Part of a small language model's weights: RMSNorm before each block, biases.
Each number is 128 + 32 x the weight over its row's rms, rounded and kept within 0 to 255. Layers, rows and columns count from 0. Numbers have three digits each. The size before them is the row's rms in percent of the matrix's.

# q: layer 14 attention query, 64x96, rms 0.141, rows 0-13, columns 0-95
# k: layer 14 attention key, 64x96, rms 0.14, rows 0-13, columns 0-95
q0 096:156135164109071141127135139169114118103104090160112077166087140083171067173160152176147140168129109126138155123085188186105083119118109128118107152138161151109068132125115107158077175113155158154138152147098112149169161094141104154099113159100124094179125176137112173094073087180216146146
k0 085:133089127131124095182088113176079071196123157149108100221117158164133092129147111175107124092129172140119076070100096110068144157114138173098127149151081122136172119105122152130080119117152100159163123152092143185138139088108204122124179139104110107139160162096106146102103155146169133080
q1 094:116148138110111170147141132171089172122175171092190133110083133128131178163125150120111090157175088104101087127190105073109182037092120118090149064139113145121113164139167115132185125142158115140121187070141124128165121089115137142120150156087113122050111130150076120180132106123082115142
k1 089:129125149168117127114114135123149096061093157079183157161113077119134180142111119158120119127142167153111110167221161151159185119104072076115107124134115108103181148137166088144101117141197165075129139127176137099121117074093079180094101152184125080096108084140129092149111100168157130124
q2 076:160118101078165164103094152159135135131091124170126120127139146126106179107137128108149140115146165067101111155130126156202095160106157073113095100136111121119178106175141146084111177094153159121171104122097052107105179124118170147117090109136155099054196110131182074185121174159106131082
k2 085:175104086174126117085119134171108172124112084204133104128140111094113134124141084170136159189178114091100140176069158140155085084113142102149102158134127097123096152187095115176115114077138081120107095112143070136042117139146135146119113171156103123069166092167158141174128146171096105133
q3 084:135134139108164106125134174111139125113160120116105111166134068102106156149184125123163083171113161121097088135101128141093133152045101171157048124138121083116162079082149145139157201099039093086117153120084066126152150093125149153172151137122129099155110130101151103151096105110136203093
k3 090:107119199148144095091134154127120179136132134081172133102115110029115142161115124099123128088145139152119152222130099090097091051119105165172046151173136118111158121157098131141141168141090121071146133065148113141109161122138119146088095160156109147130156167140135150075145130157122094080
q4 081:114057133115161140201113119127111173118164171112186138164075171075147071132138094086125140130126072175161121099133132188122147165129150146124179104133170161128083147075091127142103137108132110103084107156034130092134180204111166106123128100132104121098129175145134118148121115077111136124
k4 081:126122112162158100166081138149106139092154115149091148180068165097146118174196088138099148156123076159103131141118098157163127126084115159098138151148149145145136144090066100188129169196098129108103112144066143102143167138079119107121058135151126108108139131219109107138168109101072175151
q5 083:070089113133109124126163124070207155124086117130115126099090032183122085066144136166090160118127159081108126132150134155142103104136092163125145115092143149135177143137148141176125099121110121116163157069131143216149110092094143138108164129130156164078142116156126108042104130090150163112
k5 081:108115079136109176133157134083163124121064126147128096154112096123120060111163087168145103153081145092119133151144124173132119121169127147097194075161101129095189139095160135090084128073124107134117103080130144168121177064132129158083198096123117191096142123151098115092051141158129145162
q6 088:156102113145120118105097091134055116126105136083095168157180125135098124136127085117123128148073156071155142126154136134115112181130093141154121151059141149125107185055073092098143113075090147171145187176158144218078147106125103155079142151121123096104095149091129160134137124151173081158
k6 085:187092135202059153108095119135114130144154108071094133139138115167106126118103113129128178105095102133116098218148093098117137155122159108153170137120123156140120115138059164125139164070127096126094151194142127135187191127077137128119156120092156067100146170085123141096113175131189085119
q7 077:137080079084104175073095174165099111092182169112138119072091087152153069123096134090124109104119134104149150128141153084154132123126115131147117099055137154175149097076091117212144112120114147122125124116154133098100068152094153198118092157099110107139096168165170086140161126132093168086
k7 080:162080116109112148115148126113144133089169114148131177123125102145110110133088064171150089142118139105168176062119082164135136087146110110135104130067111157080162140107118050183102144134143128145126074151165099146132183181099098187085157085094079112187161097133155130147091146092066134099
q8 083:114158129140178141131120114109072151088109185144129084078093120160147165157170153092114063137104092100054167181139098129074153127117137147190158140191094138114152129088094122130148109194120068138103124129101124084082140172167126124100101148072079134069123135169079146146118147132117121091
k8 088:105142134071119171146154143129115165089109163110179103090167097144143161132143120058116114118122083139140137135121130133070128123147145077149146101152140123088138139109098031142152145152196139132144090121097011141128163126130108144125111159039104110147102105117151068112098143117073137080
q9 080:069105103195075146153193147100110130135129160160102170135080156093142105185114076136113093155073092131087089091114139153097051087124077121142110151143104158100073110088103170065134125119084147105118093105117163139113115135097188157151113159126187073097166129137145103099144144129132138102
k9 083:037104107153100110173117165124114121166119160096118150129136188118123167174120100119075103130106083149107061089132129159121107081133023103124142106189117182092110144136115146124098176161073135096140068146120086141156144114112176167106139112128174136101164124139152132116168105091185125111
q10 082:136136164101114080141103105085141114098104103146195140111167148159118077202164119145094146134068131143147131114080069065124073108117181063095132129113102161109092182173138159070158150079152153164096100098126104159122140148118170152112134141091119115138141101117098205144098105113172173125
k10 086:213177131125058125160117110156144121114077128117142080166154167194171100144147159126099132133091146194151103142094159085137105146083172119157160129124096157113122122139131147134117097135080107146116156116157132120139100054160129137114157097110175091154107166128170217174135067121151185143
q11 100:147100113099159135134105111170102132123141187129172120089139120133099095130150140099047152113131144134128124110104151108196085136103127220105165105168156116109215134123095119132102195146130093086073117142100141108213087127103089101086158135136125146140179103150111177176122128076097157139
k11 090:162164130152076108121103100157073152142101142172147110082126089099094084132154160133123113146159131127104140133156121097143100098126149126126076130161149100116164110137169103170115208136168156160196147179115160140159090160068065104054111146090065159106105070153116139131117147073079158149
q12 074:139104171081105108126155143131156220172128054113147094149099177115154123108149121119146106159117177127100084076144118098100127144125117110145086168100107066096111150193120104145146128113091109136105100123130170113059154085165179095155185108118067092167132167100156078103126106132139186144
k12 077:166134146125168117135120128156118198104115104109149098143101191121145121178140131085140119063159173130138084155165120097155151098132103131138127137134092113120141106149075095124128118136095158047057097121110122111071147118141169018135123047141117155104177138130161147137109109088188144079
q13 092:119162091092146147122166145103084147072129141144115117175138091128128069084135109084170144097145119105085167060145157078150155130089101134136155068159154103143074145143113084133130152101135130204100111100144113089139179155114162137152063175176163139151158159208139100123069105118120164153
k13 095:130089150157127083154111093122091162082105128094039114155147093078137109133138108129125150143123141148098187077151224155093180152108112168183077156168154085130122131145146088139056125114093123150127098107149154092104136126117160136121104149124125094181111150138147175129039132134155150177